config.yaml
n_head: 12
n_kv_head: 12
vocab_size: 50257
norm_eps: 1e-06
decay_fraction: 1.0
decay_shape: "linear"
batch_tokens: 131072
steps: 7760
Each number is 50 + 15 x the weight over its row's rms, rounded and kept within 0 to 99. Layers, rows and columns count from 0. The size before them is the row's rms in percent of the matrix's.

# layer 7 MLP up, 2304x768, rms 0.0283, rows 586-658, columns 528-575
097:25 37 59 41 46 45 53 57 65 70 34 42 44 44 73 61 84 39 34 58 62 67 49 64 56 38 44 52 29 20 42 47 58 40 54 44 44 60 54 53 62 62 68 35 75 74 26 55
106:48 36 38 21 53 59 53 71 49 55 38 19 37 48 42 48 53 80 70 49 28 25 25 54 35 73 47 61 45 44 54 71 71 52 61 35 53 66 20 50 67 27 51 67 82 66 34 76
113:24 60 56 51 50 69 72 80 54 38 60 63 41 57 87 32 29 44 52 52 57 19 64 52 55 36 41 72 62 38 38 71 36 58 38 60 51 41 52 53 53 48 48 59 56 62 53 05
096:50 32 55 45 49 57 58 79 30 51 41 50 47 50 73 50 37 57 31 69 64 70 68 57 53 27 51 50 42 61 42 53 46 49 70 37 48 66 48 62 47 71 49 46 59 49 53 53
101:61 71 65 46 63 36 43 71 63 55 34 45 53 14 31 41 87 36 66 49 43 58 54 35 59 82 32 43 42 65 45 57 53 58 50 37 50 29 50 22 54 28 49 39 49 23 41 31
100:45 40 81 26 69 48 34 44 70 31 60 70 44 37 65 21 50 23 50 41 59 36 30 43 43 54 48 67 53 45 56 54 43 51 57 54 55 32 47 51 61 49 48 42 83 35 52 56
109:79 58 70 43 41 41 50 53 47 49 44 36 43 54 79 60 52 38 71 26 73 49 55 29 56 28 60 39 46 48 39 30 41 51 50 99 63 59 50 51 46 29 48 50 49 65 57 75
102:50 60 50 58 32 54 61 72 49 78 53 31 50 59 28 52 65 50 55 62 29 39 30 65 52 61 45 79 36 55 62 37 72 36 43 54 47 64 33 23 79 53 47 50 65 83 70 77
094:57 30 28 31 52 57 77 58 36 64 50 70 61 54 51 62 22 63 54 41 66 65 28 64 40 34 53 34 71 55 44 63 46 56 34 39 89 53 48 66 56 45 58 54 58 51 69 50
099:74 41 63 31 43 34 78 57 38 32 28 46 51 54 46 40 17 43 76 45 25 29 27 42 65 53 53 75 31 62 60 39 43 63 67 66 65 33 69 38 33 31 59 18 45 39 48 71
101:71 72 25 34 57 66 24 24 59 44 51 57 58 45 70 49 33 54 62 41 47 86 63 81 39 66 35 46 24 43 44 50 64 55 25 43 20 45 73 49 36 53 58 21 46 25 50 69
097:44 43 54 48 48 72 48 44 46 53 41 37 31 73 48 60 44 50 63 24 48 35 47 50 57 73 59 31 51 62 55 83 57 84 54 56 53 41 85 55 59 41 56 63 76 24 45 33
092:35 56 37 45 60 44 54 49 24 77 67 61 36 39 47 40 52 61 40 72 16 69 62 50 34 33 21 74 46 48 66 42 51 58 70 34 84 34 39 48 48 74 58 41 51 49 49 50
101:61 59 63 82 39 19 39 50 59 71 36 32 68 58 48 55 47 58 53 35 62 46 41 36 47 58 42 41 46 33 31 34 51 55 54 35 87 55 26 57 51 38 58 54 53 43 61 57
113:62 57 48 70 52 48 35 35 50 71 65 75 61 32 57 06 49 76 44 44 26 67 54 61 66 44 40 34 46 66 50 70 65 70 58 52 62 51 46 28 35 65 51 54 50 64 53 36
094:54 18 65 43 56 70 44 55 51 56 24 40 51 32 22 41 61 38 37 49 61 84 42 37 85 36 58 57 25 42 69 44 59 79 73 35 49 55 68 49 49 49 67 74 59 38 27 57
091:50 60 52 62 56 64 34 79 28 58 41 52 50 51 68 49 79 42 32 36 71 52 35 51 70 73 50 27 56 38 40 17 41 69 58 37 62 70 75 46 70 49 57 64 49 59 47 60
097:55 69 62 31 60 58 28 24 43 51 42 38 72 09 25 46 55 73 48 28 48 72 18 33 60 22 49 46 00 35 71 44 41 26 74 43 39 65 73 35 70 29 41 44 71 85 53 58
103:41 38 56 28 51 80 76 37 61 58 42 32 34 54 47 42 53 42 54 27 02 55 53 56 53 43 45 56 59 57 27 47 34 66 78 37 73 47 71 39 49 77 36 31 51 22 67 79
104:53 35 57 59 31 74 76 54 41 38 54 76 40 41 57 66 62 37 43 78 55 34 23 95 46 76 83 52 76 21 50 52 32 42 52 30 46 36 66 36 17 42 39 45 45 47 80 56
108:18 52 64 44 45 59 52 70 51 48 32 25 39 73 57 30 59 61 55 46 53 29 38 56 51 37 29 50 31 52 57 40 71 57 33 33 37 27 40 50 66 33 49 28 48 66 61 66
098:41 45 32 53 38 37 31 56 54 41 36 62 51 72 59 42 46 44 50 72 32 63 49 54 70 41 47 46 36 71 41 63 47 48 66 33 35 52 65 46 51 49 15 56 33 55 84 54
104:35 46 49 47 56 62 19 56 34 58 43 40 51 54 57 76 51 51 49 41 37 69 53 78 36 25 49 43 45 50 96 28 20 50 48 57 70 48 38 49 28 47 38 67 63 77 58 37
096:58 47 55 61 37 50 45 53 54 82 66 65 52 47 43 72 40 29 58 40 50 40 39 73 52 26 36 47 39 61 52 54 34 59 84 53 46 53 70 44 46 72 56 47 44 49 53 44
094:53 38 60 53 70 21 37 26 51 62 60 56 59 32 71 29 25 43 71 37 57 82 25 35 75 52 57 43 65 54 40 42 32 75 47 45 85 22 55 58 37 50 62 50 48 52 54 63
097:68 52 56 28 34 51 42 63 59 50 52 29 58 37 49 36 48 38 18 48 45 26 45 54 57 47 06 28 69 67 23 42 32 58 44 43 20 49 71 56 33 47 55 76 65 33 54 30
100:71 53 50 34 47 41 61 37 37 62 50 45 32 36 34 62 41 31 43 39 26 26 48 58 40 22 43 64 60 71 40 60 28 53 61 45 66 53 32 41 63 48 52 59 34 39 44 43
100:53 54 36 54 46 60 41 78 63 76 38 34 61 18 36 26 13 46 44 47 33 19 81 53 74 50 65 49 47 44 49 58 34 65 55 45 31 29 66 53 70 52 18 79 64 66 53 39
093:68 56 53 77 51 40 56 67 52 63 32 73 40 51 97 50 40 57 66 64 48 69 66 37 61 45 61 55 40 39 39 81 42 57 44 55 75 88 29 48 61 48 51 17 63 52 54 41
094:50 29 56 53 21 43 65 31 63 64 52 78 85 43 44 68 61 45 58 59 38 63 47 26 54 36 48 54 26 57 56 46 54 40 23 42 66 56 65 39 61 54 75 39 33 68 67 37
108:55 70 38 19 58 36 54 39 52 48 35 64 39 55 49 64 53 56 53 19 37 42 56 59 47 20 55 58 70 56 52 39 50 57 44 55 43 61 74 52 63 31 49 45 62 39 60 51
095:33 77 67 47 55 53 37 49 43 28 22 64 60 32 37 46 45 55 44 47 47 32 43 54 66 59 55 55 42 52 52 65 63 72 29 70 57 42 36 69 36 59 48 43 68 44 56 41
097:39 64 43 66 39 07 53 45 81 22 20 33 53 60 33 52 60 56 41 44 54 65 45 68 59 27 32 34 41 47 37 39 34 35 28 69 28 30 36 52 22 75 38 43 52 55 29 61
093:50 28 34 50 41 31 55 60 61 83 61 65 46 55 30 54 59 54 52 32 36 42 43 56 72 38 57 40 10 50 73 28 35 56 42 36 67 33 35 44 59 61 60 54 32 83 31 28
094:48 62 34 39 28 36 43 45 83 42 36 45 39 44 54 60 48 73 70 43 44 50 37 69 47 72 54 28 39 53 58 49 51 66 52 53 58 14 52 45 53 78 77 76 44 38 21 70
097:31 38 55 59 57 59 64 38 56 57 29 68 53 50 79 38 38 49 61 80 48 40 53 49 56 78 74 32 34 37 39 75 24 74 51 39 55 53 14 59 61 49 51 49 49 65 52 46
102:63 40 30 46 61 43 53 41 76 30 46 58 54 84 62 37 54 56 48 35 44 52 51 58 61 56 42 63 50 53 40 49 39 79 73 55 56 64 22 39 84 49 26 56 58 46 55 62
101:64 33 52 79 76 56 62 34 65 52 41 15 60 39 74 71 54 67 53 67 64 44 86 62 46 47 66 44 73 54 65 56 38 38 30 80 57 39 54 51 31 68 36 48 80 72 35 24
135:52 45 61 73 64 48 74 38 13 48 67 53 55 52 27 53 69 45 44 59 74 60 62 16 71 67 53 73 81 32 33 66 31 76 33 43 28 72 29 64 57 42 32 66 54 47 66 46
108:45 53 43 28 40 51 47 51 30 71 49 50 58 68 36 53 49 49 37 14 75 61 63 55 55 52 45 31 49 27 64 57 44 47 68 55 60 35 53 37 22 72 50 33 58 53 34 43
093:31 52 42 68 26 64 48 37 72 34 49 49 59 23 49 26 50 26 73 51 54 54 54 50 68 91 20 26 41 40 28 47 42 65 65 16 52 62 23 62 46 70 50 59 52 59 53 59
097:40 45 41 47 69 52 36 47 41 61 48 68 42 67 39 68 50 57 43 53 66 37 37 53 18 31 48 66 65 59 46 61 49 39 23 36 59 68 38 58 54 31 36 59 46 55 58 67
096:60 46 56 20 45 45 37 63 38 57 60 29 50 39 54 53 50 43 76 62 57 43 08 59 53 43 52 68 65 18 34 55 51 86 47 47 55 60 47 64 63 26 59 58 31 38 71 59
095:60 57 25 48 58 63 71 62 68 44 41 41 71 72 54 48 49 42 56 45 47 53 17 44 66 49 58 53 66 54 45 41 52 44 41 56 62 48 73 34 56 48 56 32 55 54 39 40
095:34 46 72 21 59 39 75 42 56 69 55 37 39 39 86 22 82 49 54 46 58 63 36 36 67 39 38 58 42 43 46 60 29 37 38 50 46 58 42 68 58 54 81 41 50 57 29 61
102:40 55 34 52 92 42 53 32 28 73 46 48 55 70 33 44 44 51 41 61 68 53 60 44 76 50 72 39 62 61 67 66 32 52 65 55 45 57 55 73 39 49 59 55 42 33 33 39
105:35 39 43 73 63 59 54 37 40 91 89 59 38 47 72 65 42 66 57 43 54 42 62 30 38 49 41 64 49 37 64 58 32 26 67 62 39 58 75 58 73 26 57 61 54 75 65 44
107:54 47 40 59 29 27 50 48 63 60 61 34 34 55 67 46 39 33 50 56 47 63 22 30 29 29 56 52 34 66 48 49 53 29 44 75 71 38 75 68 58 41 29 55 27 69 57 83
090:50 29 48 61 38 65 25 56 54 56 18 31 42 41 52 23 45 78 42 47 56 39 30 67 46 66 64 44 32 28 41 60 37 45 42 40 49 67 34 58 49 67 53 50 46 59 60 40
099:57 28 52 28 58 71 54 57 62 33 40 79 41 47 38 52 59 30 19 52 80 75 47 63 49 64 49 39 77 45 65 59 46 40 48 28 47 50 56 62 16 55 26 30 60 39 53 67
096:24 87 21 11 32 68 43 52 58 65 41 64 52 54 56 28 24 56 70 72 67 61 50 60 41 52 36 58 35 81 49 61 42 48 55 58 47 43 51 22 53 56 44 49 66 40 42 65
108:87 46 63 58 51 39 30 61 51 54 35 31 63 32 61 41 50 69 77 45 40 47 45 50 62 64 86 62 27 80 65 43 77 30 19 22 43 37 46 47 45 37 53 71 38 42 53 56
113:25 52 67 48 63 48 12 64 63 58 76 56 45 71 23 29 46 40 65 61 51 68 55 47 63 59 62 77 41 31 38 57 29 48 36 51 75 78 27 62 41 54 32 28 51 51 55 54
100:34 48 52 52 37 70 31 95 58 68 51 73 63 62 24 50 59 51 45 65 70 54 57 69 59 42 49 80 66 72 74 46 46 58 50 46 68 37 70 54 35 34 30 60 52 47 55 61
097:62 62 50 52 58 44 40 34 43 59 42 30 70 64 53 46 59 58 55 51 50 82 50 56 48 12 49 66 45 41 44 51 19 44 70 40 47 45 28 43 44 48 69 44 52 67 57 24
110:54 70 45 35 45 72 36 63 50 61 51 61 45 56 42 46 28 48 46 80 70 26 48 72 59 48 44 30 65 36 55 59 24 51 66 25 25 62 47 40 33 59 28 50 76 52 47 36
102:69 26 80 32 58 55 61 43 45 63 36 35 61 42 57 51 55 35 69 53 54 77 55 42 40 70 60 35 35 28 50 44 44 73 46 54 57 57 58 44 65 59 46 50 62 53 41 65
126:46 65 42 19 32 92 74 57 58 55 70 44 36 53 33 50 59 57 71 23 39 52 21 30 51 44 54 56 59 27 68 76 76 66 45 64 43 73 35 44 75 56 46 36 58 67 19 80
099:26 74 20 49 59 70 30 51 45 66 40 48 37 51 36 39 50 50 28 53 71 52 26 42 13 67 72 49 44 27 30 57 50 56 40 26 51 37 47 68 65 47 45 52 58 46 74 74
097:43 30 48 39 23 26 52 40 91 53 51 45 55 50 58 40 76 50 33 40 58 37 47 28 53 29 62 37 31 18 67 70 37 54 47 54 49 33 44 57 06 47 58 48 33 51 33 72
102:40 66 66 30 66 65 42 75 52 58 40 23 45 51 60 47 15 62 57 65 41 66 54 49 55 42 48 25 66 38 65 48 38 56 42 63 20 50 30 33 43 56 39 66 25 53 52 71
114:64 61 40 41 34 55 48 31 41 45 54 36 35 49 31 52 34 47 52 67 58 63 62 63 74 74 37 66 32 46 78 71 50 42 53 34 61 62 54 00 48 68 74 52 63 50 52 53
097:36 61 20 47 70 52 42 37 46 68 28 61 27 41 38 56 37 54 40 82 54 88 47 54 38 61 51 58 57 24 64 78 20 37 59 38 63 65 33 35 53 30 84 71 61 42 70 38
096:67 62 52 90 61 40 56 82 19 27 17 43 22 43 53 13 47 45 61 40 63 66 15 32 50 55 53 64 50 63 83 43 68 55 65 21 33 34 47 53 59 53 42 48 20 78 69 58
097:40 67 30 54 40 32 30 30 24 26 52 26 64 54 48 52 48 44 65 38 38 49 73 55 36 45 68 73 71 36 54 21 48 53 42 49 42 48 52 53 54 65 66 64 72 58 48 31
089:50 46 42 34 40 31 40 32 53 56 47 52 40 44 62 77 63 50 39 43 74 59 67 28 51 73 41 75 50 06 38 59 45 56 71 53 47 77 45 54 39 71 60 15 24 32 47 56
100:30 60 49 58 46 59 42 58 72 51 15 45 42 60 38 63 46 42 36 43 55 30 29 21 49 28 86 35 52 35 69 51 84 74 32 52 53 63 89 50 37 76 46 86 66 35 52 61
099:31 75 60 45 30 40 31 44 23 87 78 35 50 62 51 69 68 47 52 70 72 54 38 49 50 37 55 42 51 89 64 35 50 27 33 53 55 43 34 59 36 48 52 59 19 54 34 55
091:22 43 35 76 31 63 53 24 45 59 18 44 94 33 22 43 72 43 64 59 38 69 44 29 77 55 46 49 48 69 40 69 47 52 28 23 70 51 59 40 47 38 39 65 45 54 76 42
108:56 68 42 47 36 76 17 61 52 32 66 67 72 38 38 53 45 57 48 44 60 67 40 47 77 52 66 45 59 50 80 54 52 50 91 47 56 68 60 85 31 10 36 62 85 46 23 23
102:12 69 73 48 51 67 52 48 47 58 31 68 76 47 48 63 59 46 79 38 48 91 41 42 78 80 30 56 68 43 57 79 45 50 50 19 72 50 39 73 36 41 50 59 44 46 59 43
093:40 36 41 44 68 56 55 53 21 34 58 46 49 51 69 61 54 50 45 33 40 34 53 47 26 58 22 43 43 78 50 32 36 36 37 72 68 56 45 50 40 44 64 58 51 53 49 38
097:62 57 70 63 41 64 57 67 59 40 36 39 41 56 61 49 62 55 68 18 40 54 42 43 40 60 32 54 57 62 46 76 25 56 65 54 53 36 45 21 31 40 57 36 60 38 45 71
# layer 7 MLP down (transposed), 2304x768, rms 0.0283, rows 586-657, columns 528-575
094:75 44 41 35 66 48 56 63 49 60 46 36 94 63 48 54 72 59 45 54 64 55 79 59 73 27 52 55 48 29 42 62 27 62 61 63 76 58 57 33 80 66 58 47 58 39 52 53
117:45 63 42 52 54 12 67 42 57 38 63 25 49 48 50 51 41 57 48 70 64 74 47 47 73 50 57 73 38 66 56 55 59 75 58 45 43 33 59 55 57 52 65 63 62 59 18 32
112:41 14 54 67 42 32 49 73 44 87 19 75 73 70 75 56 39 72 40 62 25 64 43 53 31 61 60 46 59 28 31 46 53 46 45 57 58 27 55 54 66 38 46 31 52 29 65 38
098:61 51 58 62 57 41 38 47 68 22 69 60 53 27 32 41 26 58 49 44 80 43 23 66 52 80 34 51 68 27 49 57 65 24 59 76 41 78 46 42 23 56 24 60 35 35 62 46
105:57 50 67 35 56 40 55 51 26 59 37 46 66 32 45 54 65 71 45 58 55 34 57 62 73 58 66 26 49 34 49 33 53 31 50 25 73 18 26 26 28 69 42 79 49 50 43 54
094:41 55 79 49 35 33 64 30 35 64 72 20 51 70 51 58 69 27 62 68 47 28 43 59 55 66 38 38 61 74 51 55 61 40 43 71 43 44 77 36 69 51 18 52 55 67 60 26
116:81 26 38 58 41 23 32 27 66 79 42 29 72 55 47 51 57 48 45 23 49 38 61 25 64 21 44 33 55 39 21 66 70 50 23 70 43 39 72 33 29 56 46 60 48 26 57 46
111:61 50 45 42 62 34 49 42 50 78 54 65 63 37 45 52 55 48 18 51 59 22 70 59 41 46 37 62 58 55 48 60 45 42 53 53 56 33 43 65 47 52 67 46 51 32 73 54
097:20 57 46 63 58 53 23 43 34 68 37 48 66 67 59 48 36 14 40 41 54 46 59 60 52 44 26 42 71 42 09 48 38 41 83 36 47 36 66 57 63 41 63 62 53 23 64 26
101:58 41 36 28 43 69 67 60 79 29 56 28 47 65 38 68 11 55 31 43 27 36 70 66 79 55 54 53 42 52 50 78 16 45 54 30 40 62 61 62 46 58 45 53 47 34 48 37
101:55 52 53 66 56 45 71 87 25 59 72 74 51 38 70 58 78 45 80 50 56 59 46 46 39 45 27 52 55 49 42 47 66 39 49 24 74 50 54 49 46 33 75 47 49 67 22 59
096:30 55 38 56 66 48 62 69 56 53 61 50 56 48 44 93 63 29 55 24 53 17 49 41 43 34 44 50 37 44 46 69 51 68 38 55 64 30 62 64 45 56 57 34 41 47 51 65
091:47 48 34 59 45 68 62 57 25 25 69 49 73 51 56 62 79 58 52 60 37 42 25 36 85 66 62 42 34 50 60 48 65 48 21 71 24 51 43 48 28 40 33 49 35 76 42 49
099:61 44 45 36 59 79 43 49 65 20 46 57 41 52 60 94 33 57 35 42 65 74 57 45 54 33 24 59 38 26 92 69 30 78 67 74 45 67 55 63 29 58 65 24 79 72 81 71
104:11 79 50 40 49 60 36 43 54 30 57 39 72 55 73 46 89 31 48 58 57 72 81 34 63 40 64 52 56 28 64 40 43 49 51 59 66 49 58 53 55 54 40 39 42 30 42 49
087:57 48 47 39 42 58 55 50 65 53 57 29 49 51 61 50 75 39 54 64 35 55 37 63 84 51 71 48 12 60 53 92 71 38 54 46 41 55 16 67 67 45 50 55 46 55 35 60
092:72 54 45 81 10 79 74 38 39 20 27 61 73 65 37 31 44 46 68 53 69 71 51 62 40 11 54 52 04 55 66 52 60 35 67 50 31 46 39 52 53 61 38 41 47 44 71 56
095:55 58 50 73 43 23 55 79 41 28 50 43 58 32 27 34 75 59 48 62 32 61 58 47 58 42 72 74 50 44 45 57 53 44 66 41 31 77 41 42 41 49 42 63 60 82 49 80
098:67 64 29 51 49 14 49 28 37 80 65 50 33 45 25 46 75 51 24 45 71 26 48 56 55 31 65 29 52 60 40 36 23 64 77 33 63 64 39 78 53 69 45 55 57 73 35 46
096:16 67 48 35 59 50 42 41 32 60 56 28 38 67 54 34 49 60 31 48 18 39 34 50 24 41 44 38 45 67 58 44 63 42 68 21 76 44 56 49 66 61 34 30 47 60 48 49
103:59 32 63 37 41 22 67 53 41 47 59 16 62 55 52 29 49 43 52 48 55 31 35 54 68 62 45 75 44 36 32 67 65 44 47 42 42 42 53 53 33 46 72 26 54 68 41 42
099:25 56 65 35 66 39 40 64 79 47 59 81 45 51 46 51 75 61 25 65 57 37 59 39 66 66 58 65 73 44 44 35 25 44 50 37 39 20 39 23 65 62 51 26 35 35 45 33
100:47 57 51 43 59 38 11 55 51 40 67 29 22 76 53 33 63 63 60 46 43 65 33 57 33 73 43 73 52 47 53 61 49 25 55 37 61 42 42 42 47 42 43 61 37 48 56 61
101:33 36 45 40 39 44 38 63 22 45 37 54 33 55 49 41 31 26 59 34 78 33 75 55 48 33 52 50 57 29 32 50 46 29 67 33 37 79 65 33 49 49 71 60 27 47 68 85
096:56 38 59 39 67 54 35 39 40 48 37 54 64 59 33 40 33 58 53 48 47 48 51 52 30 51 48 72 59 42 55 29 44 61 56 49 54 66 60 44 76 46 41 47 76 41 45 35
088:55 64 49 49 60 48 52 48 45 26 44 42 49 16 53 53 34 66 28 44 27 20 44 39 92 38 44 55 40 64 35 43 62 70 27 65 48 50 52 53 62 38 25 49 60 78 54 30
101:37 54 70 44 58 40 46 22 59 41 41 23 38 53 36 61 68 57 54 62 68 49 77 16 68 42 91 32 28 55 72 51 41 75 63 56 60 61 58 82 62 47 57 21 77 18 56 61
101:76 21 68 35 55 38 52 64 62 46 85 63 53 39 51 57 69 09 44 42 73 57 27 46 43 57 47 71 38 68 64 26 53 49 31 62 36 62 31 27 65 45 77 58 68 54 42 61
094:52 75 58 46 43 51 42 49 25 34 66 32 51 32 57 22 61 37 47 49 50 63 33 53 39 49 52 58 71 51 50 56 44 55 58 20 48 47 55 36 49 41 47 60 48 60 27 55
089:73 34 46 53 36 22 58 51 55 51 64 46 48 38 20 60 54 59 54 83 55 63 38 46 35 41 24 54 64 31 35 57 35 71 78 56 54 50 55 22 32 59 72 40 70 62 29 43
100:45 37 25 42 54 41 50 97 50 52 01 41 52 58 49 54 69 46 59 77 47 73 25 55 54 43 58 45 50 29 37 50 20 63 30 44 67 71 48 29 49 46 42 52 50 37 13 89
100:40 78 60 59 37 47 48 43 53 68 64 51 55 54 65 69 70 56 40 25 40 50 46 47 43 42 40 55 71 45 06 50 30 42 43 54 28 50 52 41 37 52 40 41 47 67 58 65
099:33 50 40 69 70 44 62 69 32 57 45 44 64 64 48 41 45 19 53 47 59 21 76 43 52 42 37 45 50 33 32 42 27 50 54 67 35 36 64 59 48 57 41 42 44 65 56 32
094:37 28 37 49 34 40 50 49 52 39 13 31 57 71 42 43 53 30 61 57 56 27 35 58 44 64 51 41 40 38 52 56 65 68 32 48 30 44 58 71 81 15 33 21 43 58 36 53
089:34 65 60 42 37 37 66 45 36 47 44 54 51 45 45 53 36 34 63 36 50 54 48 36 59 52 62 46 28 64 64 53 50 58 64 54 83 53 54 68 57 43 36 06 52 68 53 38
093:88 63 59 63 39 44 49 70 62 73 28 46 51 56 41 42 55 38 61 48 17 34 62 36 46 16 63 50 45 63 26 54 58 47 70 44 64 55 56 52 47 61 74 35 35 41 62 47
100:61 43 53 67 55 62 60 45 43 63 40 46 44 38 52 53 20 22 53 66 40 37 52 79 52 54 52 62 72 80 50 40 58 22 44 50 58 29 43 85 46 51 53 58 37 57 27 41
096:31 28 52 44 34 50 59 68 59 52 42 58 44 59 62 44 48 65 65 42 66 48 56 35 36 86 34 47 60 87 37 34 22 64 83 39 72 28 52 40 62 92 37 59 38 68 59 66
143:34 51 43 68 42 57 60 55 25 34 70 65 71 53 60 53 17 54 80 52 44 65 59 39 73 54 41 64 42 53 46 72 43 45 38 41 38 46 56 58 56 56 80 38 74 50 71 36
101:40 39 58 36 50 46 54 66 19 48 39 31 18 48 69 59 76 49 56 39 61 65 33 56 58 56 63 40 70 45 39 54 56 58 56 60 71 53 40 47 40 73 21 50 45 45 49 52
090:20 63 45 30 55 56 63 43 61 39 56 55 44 63 33 64 41 31 56 53 47 81 55 57 26 35 56 61 37 46 40 67 67 37 60 34 54 49 54 45 38 63 54 40 33 31 77 48
100:52 48 88 48 27 48 45 51 59 34 43 57 82 40 61 49 71 29 79 60 59 33 17 57 59 42 65 84 54 20 62 25 53 53 47 39 44 76 52 58 63 29 50 64 38 26 48 36
106:39 59 55 39 52 55 49 51 71 27 35 56 71 41 51 77 44 42 62 83 50 29 52 34 41 69 65 41 53 53 62 44 50 06 55 41 71 67 63 47 44 35 70 60 40 53 27 37
091:64 33 55 55 39 43 44 60 35 37 67 65 66 70 50 35 33 49 43 45 48 67 57 63 20 43 63 46 54 35 42 45 28 40 70 59 59 44 70 50 23 42 64 48 27 47 72 38
096:51 48 34 57 52 66 47 53 54 49 49 55 48 59 43 26 17 56 24 26 48 50 48 59 48 54 57 40 69 37 76 65 67 44 46 59 72 37 75 47 67 61 24 61 80 69 60 46
096:56 51 45 51 42 34 57 51 50 52 35 61 40 32 36 78 12 75 50 56 35 71 25 56 54 58 34 55 68 44 57 43 56 68 61 42 45 53 67 47 51 49 57 54 41 43 44 63
109:25 65 81 58 63 67 55 51 22 47 45 43 41 52 64 60 47 49 41 66 54 30 80 64 63 60 42 27 48 49 66 66 54 25 56 54 39 50 64 77 50 32 57 48 56 67 47 65
103:52 53 52 58 60 49 43 62 51 38 63 47 56 75 55 62 33 56 49 56 52 68 79 55 30 36 38 44 66 27 59 52 40 51 56 74 38 67 56 37 53 34 56 79 46 73 48 71
095:42 54 24 16 26 70 52 28 32 79 19 78 51 43 40 32 48 37 63 20 61 28 52 67 44 63 57 24 29 36 65 45 48 61 28 45 62 47 69 47 57 44 43 50 46 67 44 31
105:52 44 22 55 64 48 70 44 40 40 65 51 34 67 44 43 51 58 27 57 65 50 39 66 40 49 54 33 32 37 47 50 76 56 51 29 67 40 37 49 63 69 62 30 53 23 56 54
093:39 78 58 93 20 59 57 54 40 61 31 32 29 29 58 58 32 57 73 73 49 68 28 64 68 64 19 41 56 68 51 21 46 76 25 78 42 54 84 55 58 36 57 82 39 34 53 55
106:62 49 17 22 60 39 53 85 47 62 22 66 18 81 26 23 45 46 34 59 62 53 57 53 50 69 71 28 35 53 47 33 45 28 39 49 44 53 40 78 52 57 32 27 47 67 45 42
113:68 54 24 65 63 35 47 35 47 49 67 48 77 46 42 53 25 64 66 56 40 20 46 28 54 51 41 47 43 40 39 45 33 50 44 47 49 52 47 64 56 40 49 43 70 83 40 30
094:43 48 41 32 65 59 57 33 66 56 73 62 21 36 38 54 67 54 34 33 42 65 32 59 36 61 41 50 81 35 48 26 44 42 18 52 33 35 52 56 52 61 44 63 61 65 22 56
092:12 52 48 55 62 51 83 40 76 29 29 18 65 57 64 54 61 29 77 51 70 63 46 65 39 37 55 28 38 62 36 52 54 64 72 55 70 58 70 48 26 56 61 60 51 79 58 49
112:77 45 54 27 43 76 69 58 62 39 49 53 32 50 72 60 59 31 62 46 15 55 81 43 26 38 39 24 83 55 41 51 61 52 28 43 43 46 36 20 60 64 34 67 52 61 64 39
105:34 55 74 36 53 47 59 64 51 33 69 42 70 71 55 47 68 38 55 46 34 50 33 40 59 66 40 36 27 32 68 52 40 66 52 28 45 43 59 45 49 48 34 62 75 25 57 62
133:41 71 46 56 45 22 66 50 52 50 35 34 42 48 58 76 39 55 43 50 58 76 32 57 51 76 51 68 54 56 68 44 53 40 48 48 57 35 49 54 56 49 67 33 68 48 59 46
101:54 61 48 29 53 17 57 51 37 46 68 45 33 73 56 35 28 57 49 56 43 35 71 36 34 48 37 56 34 54 50 30 58 51 47 66 33 29 45 53 69 47 12 70 45 60 46 28
093:42 37 31 57 59 38 49 85 62 55 27 51 55 59 65 79 15 37 49 34 56 75 64 63 52 56 55 37 50 71 38 59 54 28 41 79 49 35 56 22 41 57 41 49 61 38 02 47
103:60 52 52 28 32 53 69 48 48 35 43 67 34 54 65 67 43 72 60 60 36 57 72 55 38 69 60 48 85 52 69 47 54 30 72 53 56 44 55 58 47 73 37 62 49 56 19 56
114:43 31 35 52 35 43 37 58 67 54 30 17 28 60 24 31 47 50 50 67 58 52 52 44 51 76 44 52 19 74 67 49 50 40 70 50 60 47 18 49 28 29 55 47 46 20 95 61
094:47 30 66 50 33 60 53 66 15 59 35 38 62 41 62 36 09 64 44 51 66 62 40 57 31 36 56 40 61 68 57 20 69 44 39 68 71 59 49 00 24 50 42 59 56 32 44 57
105:54 26 39 58 53 50 28 56 68 48 29 42 53 51 54 41 47 56 28 37 63 80 53 66 28 50 48 67 47 53 42 25 53 51 32 65 58 38 58 51 33 73 43 36 25 60 45 56
103:51 35 54 48 29 51 45 46 50 30 30 63 69 43 60 49 48 53 36 57 51 64 30 48 83 63 44 19 43 26 55 47 51 32 69 50 58 74 36 32 54 62 75 72 52 31 27 46
091:75 33 40 46 56 21 42 53 84 27 41 50 38 29 29 16 47 52 64 40 29 48 35 43 58 37 66 24 39 61 61 67 39 58 51 41 73 49 50 44 54 52 43 31 53 46 31 58
102:48 49 58 60 46 56 17 55 39 49 60 49 60 56 80 70 49 59 34 33 84 34 50 65 70 43 53 29 53 37 59 72 37 48 29 78 16 50 80 58 40 81 44 70 68 29 52 13
105:53 67 32 44 32 48 48 64 60 47 48 59 33 40 45 12 61 61 77 45 46 26 44 30 65 32 45 52 39 50 66 53 46 29 55 33 39 42 60 52 40 44 36 48 54 62 53 42
090:47 40 51 46 53 16 53 07 59 70 46 57 18 48 36 57 45 72 58 44 61 40 39 72 55 44 59 34 48 53 21 44 59 77 62 35 42 55 45 52 55 28 69 59 39 60 13 47
104:54 31 44 76 58 64 67 03 41 71 36 57 69 46 52 65 61 19 72 49 49 36 34 33 48 46 80 75 55 36 45 30 19 66 40 49 60 14 41 17 80 72 60 38 61 72 57 74
093:51 42 38 60 65 33 33 24 52 27 30 42 60 29 33 46 66 45 55 65 55 39 63 41 62 62 34 40 38 44 13 51 46 26 39 39 68 70 66 55 38 51 36 52 68 44 50 49
094:58 47 58 19 36 36 53 50 46 16 55 52 52 33 67 71 64 33 57 66 51 40 36 61 69 48 47 62 50 49 45 62 33 51 55 75 44 29 72 59 58 50 62 61 47 50 38 42